python train.py --n_layer=15 --d_model=320 --n_head=4 --n_kv_head=2 --head_dim=64 --d_mlp=1728 --vocab_size=8192 --activation="swiglu" --norm="rmsnorm" --norm_place="pre" --norm_eps=1e-05 --positions="rope" --rope_base=10000.0 --rope_fraction=1.0 --qk_norm=false --attn_scale=0.125 --bias="none" --tie_embeddings=false --parallel_block=false --init="uniform" --init_std_qkv=0.0248 --init_std_o=0.0 --init_std_up=0.0248 --init_std_down=0.0 --optimizer="soap_variant" --lr=0.0076 --beta1=0.95 --beta2=0.99 --weight_decay=0.049 --lr_head=0.00813 --grad_clip=0.5 --warmup_steps=200 --schedule="wsd" --decay_fraction=1.0 --decay_shape="linear" --final_lr_fraction=0.05 --batch_tokens=262144 --seq_len=384 --doc_mask=true --train_tokens=861200000 --steps=3286 --dataset="wikipedia_en"
Each number is 50 + 10 x the weight over its row's rms, rounded and kept within 0 to 99. Layers, rows and columns count from 0. The size before them is the row's rms in percent of the matrix's.

# q: layer 2 attention query, 256x320, rms 0.155, rows 0-30,64-94, columns 288-319
# k: layer 2 attention key, 128x320, rms 0.16, rows 0-30, columns 288-319
q0 154:62 34 49 55 67 67 59 60 62 53 54 38 47 47 53 46 38 43 62 57 52 39 49 43 55 31 49 39 41 53 52 43
q64 071:42 57 55 48 42 47 51 63 39 62 28 37 44 51 53 70 53 46 35 73 65 48 40 40 83 54 46 54 52 61 63 48
k0 092:38 39 47 57 49 55 62 59 45 65 48 48 56 55 50 48 49 43 60 36 59 41 43 38 36 52 44 48 60 53 33 57
q1 109:53 49 52 51 41 32 48 59 50 57 57 32 46 44 45 53 32 60 36 41 62 52 61 34 63 53 39 51 59 39 50 43
q65 070:53 72 41 54 52 47 33 28 72 52 41 55 52 45 42 46 53 62 36 43 44 54 55 55 41 44 53 54 60 46 33 59
k1 071:62 38 47 55 46 65 66 57 52 58 49 47 39 29 51 52 50 49 61 61 41 36 32 37 50 68 59 27 56 52 42 43
q2 125:46 57 51 38 49 44 58 38 56 44 52 49 46 61 51 46 50 50 43 45 51 60 36 48 55 52 37 45 37 43 45 47
q66 078:52 57 40 38 53 47 43 56 52 59 54 42 38 44 55 43 41 50 43 36 54 56 40 58 37 59 38 60 64 44 44 59
k2 089:71 64 62 55 53 54 53 51 38 52 57 63 15 38 30 58 45 57 51 64 45 41 54 40 33 37 55 46 53 74 64 44
q3 122:51 49 42 48 50 45 46 48 43 53 57 50 51 64 53 43 62 17 49 57 60 62 28 60 69 54 39 48 40 51 52 47
q67 076:36 47 51 46 41 44 49 69 29 61 40 46 40 63 45 59 47 40 53 75 60 40 41 46 58 69 44 57 63 52 53 47
k3 084:57 45 50 41 63 48 49 49 49 53 55 63 55 46 36 51 44 46 45 49 58 53 57 44 56 50 49 47 53 71 39 48
q4 110:52 51 40 48 37 51 42 51 45 47 39 61 54 65 51 54 56 71 35 51 41 54 42 58 36 54 56 59 55 35 38 47
q68 066:60 54 47 65 51 53 61 50 38 60 60 53 43 42 47 39 42 44 57 35 63 59 54 53 13 37 59 36 60 33 67 39
k4 081:32 64 55 54 57 67 50 50 57 58 54 43 42 46 60 44 40 43 76 44 46 25 60 49 51 40 49 48 43 44 61 61
q5 100:54 41 49 43 46 59 61 57 61 51 44 61 54 50 54 57 35 50 59 55 51 43 35 66 53 42 69 38 43 50 41 54
q69 067:58 39 46 42 35 39 57 61 33 56 64 48 54 50 67 50 55 46 40 55 58 53 53 54 53 48 57 66 46 57 47 51
k5 078:47 39 62 36 66 42 47 54 46 60 45 24 58 63 32 23 73 44 47 44 58 56 52 60 67 42 47 40 34 73 55 67
q6 111:53 46 56 46 47 35 41 49 59 46 57 43 50 51 37 46 59 38 57 56 51 22 58 45 61 43 51 58 58 39 41 46
q70 077:38 64 56 39 44 42 27 52 56 46 46 49 61 61 41 68 51 20 50 53 41 40 54 46 59 31 45 37 49 41 40 41
k6 087:41 54 62 67 59 49 54 58 38 46 50 45 44 57 54 42 51 49 45 34 60 62 62 52 60 60 50 63 40 45 51 60
q7 104:58 55 29 44 37 26 49 54 47 62 43 54 54 61 55 76 40 50 37 39 42 39 52 51 40 54 51 67 51 37 60 40
q71 064:59 72 41 45 36 55 47 31 64 49 52 44 54 50 47 35 38 64 51 52 50 31 63 36 42 28 50 54 41 44 50 32
k7 083:67 59 46 52 65 45 29 56 57 42 40 39 47 48 34 42 65 71 50 52 34 55 47 56 44 44 48 58 59 40 52 45
q8 119:31 55 44 58 60 58 43 63 29 61 35 57 53 45 55 47 41 49 42 52 57 82 64 37 28 47 54 67 43 46 59 45
q72 068:44 52 48 68 50 53 52 39 46 55 50 57 43 44 43 26 55 55 48 46 38 59 48 57 26 30 43 42 50 54 58 45
k8 093:64 56 68 54 39 56 37 42 62 47 56 53 53 51 58 63 51 60 49 56 56 48 66 53 67 67 62 54 68 35 60 47
q9 108:51 60 60 53 57 58 45 43 63 27 58 60 41 54 49 36 42 50 51 41 49 52 33 64 48 49 74 62 45 55 61 45
q73 057:54 47 55 70 55 52 45 50 45 47 65 57 56 46 64 54 38 29 40 38 43 55 51 58 35 48 50 46 47 46 56 57
k9 087:47 43 42 51 48 62 56 37 48 32 41 53 56 56 43 57 49 64 51 51 52 52 58 53 41 49 54 54 42 59 53 50
q10 099:45 53 43 41 48 49 46 59 57 53 54 52 46 41 42 60 40 47 45 58 44 69 44 47 63 51 46 75 35 68 45 71
q74 086:63 39 68 50 40 44 60 56 45 65 47 59 52 50 61 71 27 29 34 56 44 49 34 52 55 66 43 50 45 51 50 55
k10 094:55 59 30 62 64 52 47 52 40 41 38 54 41 37 57 33 61 67 58 56 39 42 49 42 57 53 62 40 63 47 47 48
q11 103:48 59 52 52 50 41 42 47 57 40 53 46 42 57 54 48 37 48 48 46 33 43 66 42 48 53 52 47 44 46 50 60
q75 081:43 61 51 63 37 55 55 54 60 49 61 46 50 55 51 50 44 46 56 24 47 48 72 44 36 50 55 46 64 33 58 59
k11 075:48 41 43 38 51 50 57 43 57 52 53 45 49 45 56 65 50 73 46 62 54 51 35 42 41 53 55 55 62 48 43 38
q12 107:47 65 52 42 40 42 44 37 58 49 59 55 49 53 42 57 52 62 33 46 54 53 39 74 55 52 42 54 31 62 57 50
q76 076:44 48 50 58 55 62 49 73 39 54 65 59 32 51 47 51 50 53 68 46 58 63 56 41 32 58 44 56 48 39 59 50
k12 092:41 45 51 45 45 45 46 64 55 67 66 43 51 50 58 45 54 63 55 56 48 38 55 42 60 51 66 45 68 51 59 64
q13 102:66 63 28 56 50 75 60 43 59 66 47 60 71 51 47 54 61 28 53 53 49 44 47 64 46 61 42 42 63 59 49 63
q77 082:51 57 46 39 47 48 47 47 25 56 52 52 60 59 63 53 44 30 53 68 59 42 40 64 44 63 40 62 53 46 49 29
k13 089:52 45 43 58 54 53 57 73 61 46 53 43 48 57 47 64 50 39 53 44 47 45 36 47 70 31 59 36 51 47 46 51
q14 102:76 22 33 36 49 64 53 55 39 65 55 66 48 40 53 33 46 36 47 60 48 32 52 45 56 47 39 54 53 67 67 60
q78 074:56 56 37 54 65 38 50 19 43 61 59 47 57 58 48 42 61 52 27 66 45 42 33 52 50 44 41 72 46 67 56 63
k14 085:57 56 52 60 57 59 54 52 36 47 47 68 58 44 50 53 11 37 41 50 45 62 56 59 57 42 36 48 53 50 47 46
q15 106:32 37 58 55 48 61 37 58 48 62 61 61 47 37 52 43 63 50 53 64 55 34 56 47 53 43 45 47 76 50 62 45
q79 085:24 44 31 44 40 40 48 53 47 70 43 62 47 57 44 69 57 47 45 66 58 41 35 51 49 70 62 56 41 57 51 46
k15 090:63 64 34 47 53 49 47 50 66 37 54 40 45 58 53 51 46 38 47 58 34 47 47 38 43 62 45 45 37 54 31 61
q16 102:45 47 53 45 38 61 46 49 59 55 58 50 62 60 50 49 62 53 58 63 58 30 40 58 50 40 56 42 45 36 43 52
q80 079:45 32 60 34 42 67 64 59 59 39 61 51 47 46 52 57 57 48 57 47 59 50 46 41 68 43 52 45 57 51 37 60
k16 086:33 40 48 61 42 44 60 45 51 54 47 27 43 50 37 49 42 51 66 54 49 33 53 57 62 54 42 57 62 52 47 60
q17 098:43 34 48 52 54 43 57 37 53 48 50 62 44 42 41 53 48 58 60 35 57 45 54 54 45 44 61 46 49 56 45 44
q81 080:54 60 40 44 68 64 44 37 48 27 41 59 39 37 57 61 54 45 51 41 34 59 70 50 47 36 55 44 49 31 63 46
k17 088:55 53 46 58 50 56 70 51 49 52 45 36 54 51 55 41 50 56 60 42 57 58 54 35 46 46 47 20 42 44 41 41
q18 097:49 65 58 55 37 50 51 52 64 43 54 58 51 68 44 65 50 48 55 64 27 48 56 51 48 40 43 56 52 60 54 61
q82 081:51 50 29 70 55 57 49 53 47 60 35 54 71 52 50 18 64 44 53 65 48 41 58 54 50 44 54 44 80 48 42 57
k18 091:47 45 57 45 57 51 67 47 48 49 34 51 52 27 51 48 69 67 42 44 49 53 53 47 65 40 41 44 46 33 56 42
q19 105:44 52 58 52 45 46 42 45 58 58 47 50 48 53 47 62 55 69 39 55 33 63 56 48 48 60 52 37 41 43 51 58
q83 085:67 63 57 41 51 56 57 60 72 57 54 46 40 30 39 52 62 65 59 48 33 65 63 52 58 53 59 50 46 45 36 60
k19 088:40 49 65 55 41 32 70 68 43 57 58 45 56 58 52 59 68 47 65 50 49 43 41 54 56 42 57 32 63 57 57 36
q20 108:60 72 53 31 63 41 41 57 49 53 43 34 51 40 54 43 54 46 35 42 37 48 65 47 58 28 36 46 47 48 49 45
q84 093:48 52 49 45 48 59 55 38 54 48 24 42 65 41 53 44 57 51 52 49 48 63 43 39 52 39 54 56 30 68 52 56
k20 089:45 34 31 49 45 57 34 62 52 64 52 45 43 67 59 50 62 59 73 42 64 55 51 57 47 51 60 57 56 46 39 45
q21 102:54 46 23 49 39 58 68 50 40 55 36 41 25 51 57 43 49 39 51 50 66 65 55 43 62 35 37 53 44 53 62 52
q85 087:49 53 36 71 47 51 54 43 46 35 61 46 50 61 34 45 59 50 42 37 49 49 60 56 35 41 69 40 35 47 30 54
k21 092:43 63 60 48 48 58 53 49 58 39 35 49 68 39 37 30 42 56 62 36 54 45 65 44 52 52 65 47 35 48 58 43
q22 100:71 33 69 56 60 61 64 35 48 41 35 44 54 63 31 52 60 65 57 41 42 49 59 55 41 50 52 56 47 61 65 52
q86 088:46 54 61 46 55 46 46 51 52 49 62 49 58 39 52 63 34 52 54 55 63 41 46 62 44 45 27 44 70 34 67 41
k22 093:39 43 56 44 60 43 40 79 48 72 64 52 56 48 51 45 35 31 31 53 46 50 55 54 39 56 59 40 61 54 27 46
q23 101:50 54 37 53 52 63 51 61 66 43 58 55 47 47 38 60 46 52 57 52 60 44 31 59 55 62 44 30 61 72 62 47
q87 085:57 50 30 43 59 45 56 18 46 43 66 37 46 43 59 52 53 66 50 61 41 36 41 41 41 55 52 67 44 52 40 66
k23 098:47 30 60 50 60 43 47 48 46 48 48 59 59 43 50 52 47 33 63 40 62 50 50 47 39 45 46 45 54 68 64 55
q24 096:58 50 48 47 48 64 30 56 30 39 62 45 57 56 33 59 60 34 59 51 59 68 48 54 54 57 53 58 52 43 63 66
q88 076:59 58 49 56 63 40 66 45 35 55 63 53 47 56 42 71 38 49 78 51 51 56 59 42 46 56 52 49 35 30 43 40
k24 087:32 55 41 42 39 55 50 55 43 45 44 45 65 56 56 51 36 38 43 58 47 47 59 45 43 64 52 32 39 41 48 46
q25 096:44 52 59 50 57 44 51 48 48 55 53 49 61 52 52 49 52 58 58 49 61 38 55 58 63 69 70 54 46 66 57 63
q89 089:41 41 60 53 54 37 46 58 41 67 53 44 41 61 60 60 55 65 40 52 61 59 37 29 51 51 38 61 39 61 55 63
k25 095:48 61 44 32 57 39 40 57 43 38 43 59 69 52 54 63 57 35 40 58 51 55 36 52 78 51 43 71 57 58 44 37
q26 101:64 32 43 66 62 42 46 68 15 65 41 61 61 52 31 56 53 52 59 52 44 49 46 48 49 32 47 65 44 35 66 55
q90 099:40 44 33 38 67 53 41 49 42 56 43 47 53 44 39 35 67 50 45 38 34 45 55 46 69 39 59 53 62 37 63 49
k26 098:48 45 49 57 59 56 32 47 32 48 53 54 72 52 57 71 63 75 35 43 58 40 52 60 48 58 47 58 53 43 59 42
q27 113:41 66 49 49 43 56 52 65 48 61 50 58 46 48 47 56 41 33 30 52 56 58 52 40 45 41 53 58 42 45 51 41
q91 104:43 66 40 46 51 57 70 63 56 26 61 51 37 51 60 39 42 40 48 53 49 39 64 48 48 45 44 46 49 29 43 51
k27 101:62 47 67 55 33 52 60 49 51 19 63 42 42 42 45 58 61 66 59 40 33 53 45 48 43 46 44 47 54 59 56 55
q28 093:31 42 37 49 72 50 50 51 64 59 41 57 58 47 48 45 58 46 47 38 51 60 51 77 64 25 50 42 37 38 60 49
q92 091:35 48 25 42 44 53 45 53 51 50 40 50 53 60 46 40 51 41 51 45 48 78 67 33 63 45 40 68 45 56 48 47
k28 090:53 77 22 34 50 60 45 52 53 73 44 42 68 43 46 55 48 57 44 47 53 47 68 33 50 43 57 41 53 47 41 44
q29 105:46 69 42 40 52 42 39 44 63 47 41 63 57 53 59 44 51 40 59 66 62 46 45 45 53 62 66 36 42 57 40 57
q93 105:46 44 50 42 46 38 34 49 60 34 43 31 60 61 61 47 36 51 49 48 68 50 43 43 53 58 44 51 53 58 41 40
k29 101:61 73 36 54 55 63 56 43 57 48 46 76 53 55 49 59 35 55 38 56 60 54 54 51 67 54 38 44 57 54 64 56
q30 103:62 68 50 45 56 56 36 43 54 51 57 42 55 51 38 65 49 48 53 54 48 54 42 44 40 36 49 39 36 52 61 50
q94 100:44 35 61 67 51 52 68 60 41 53 35 44 45 40 36 36 48 43 58 40 60 61 36 49 61 53 44 50 49 47 65 66
k30 100:51 43 33 52 53 33 48 43 63 34 49 31 44 50 50 60 50 57 63 48 41 43 48 49 63 53 63 58 53 42 42 63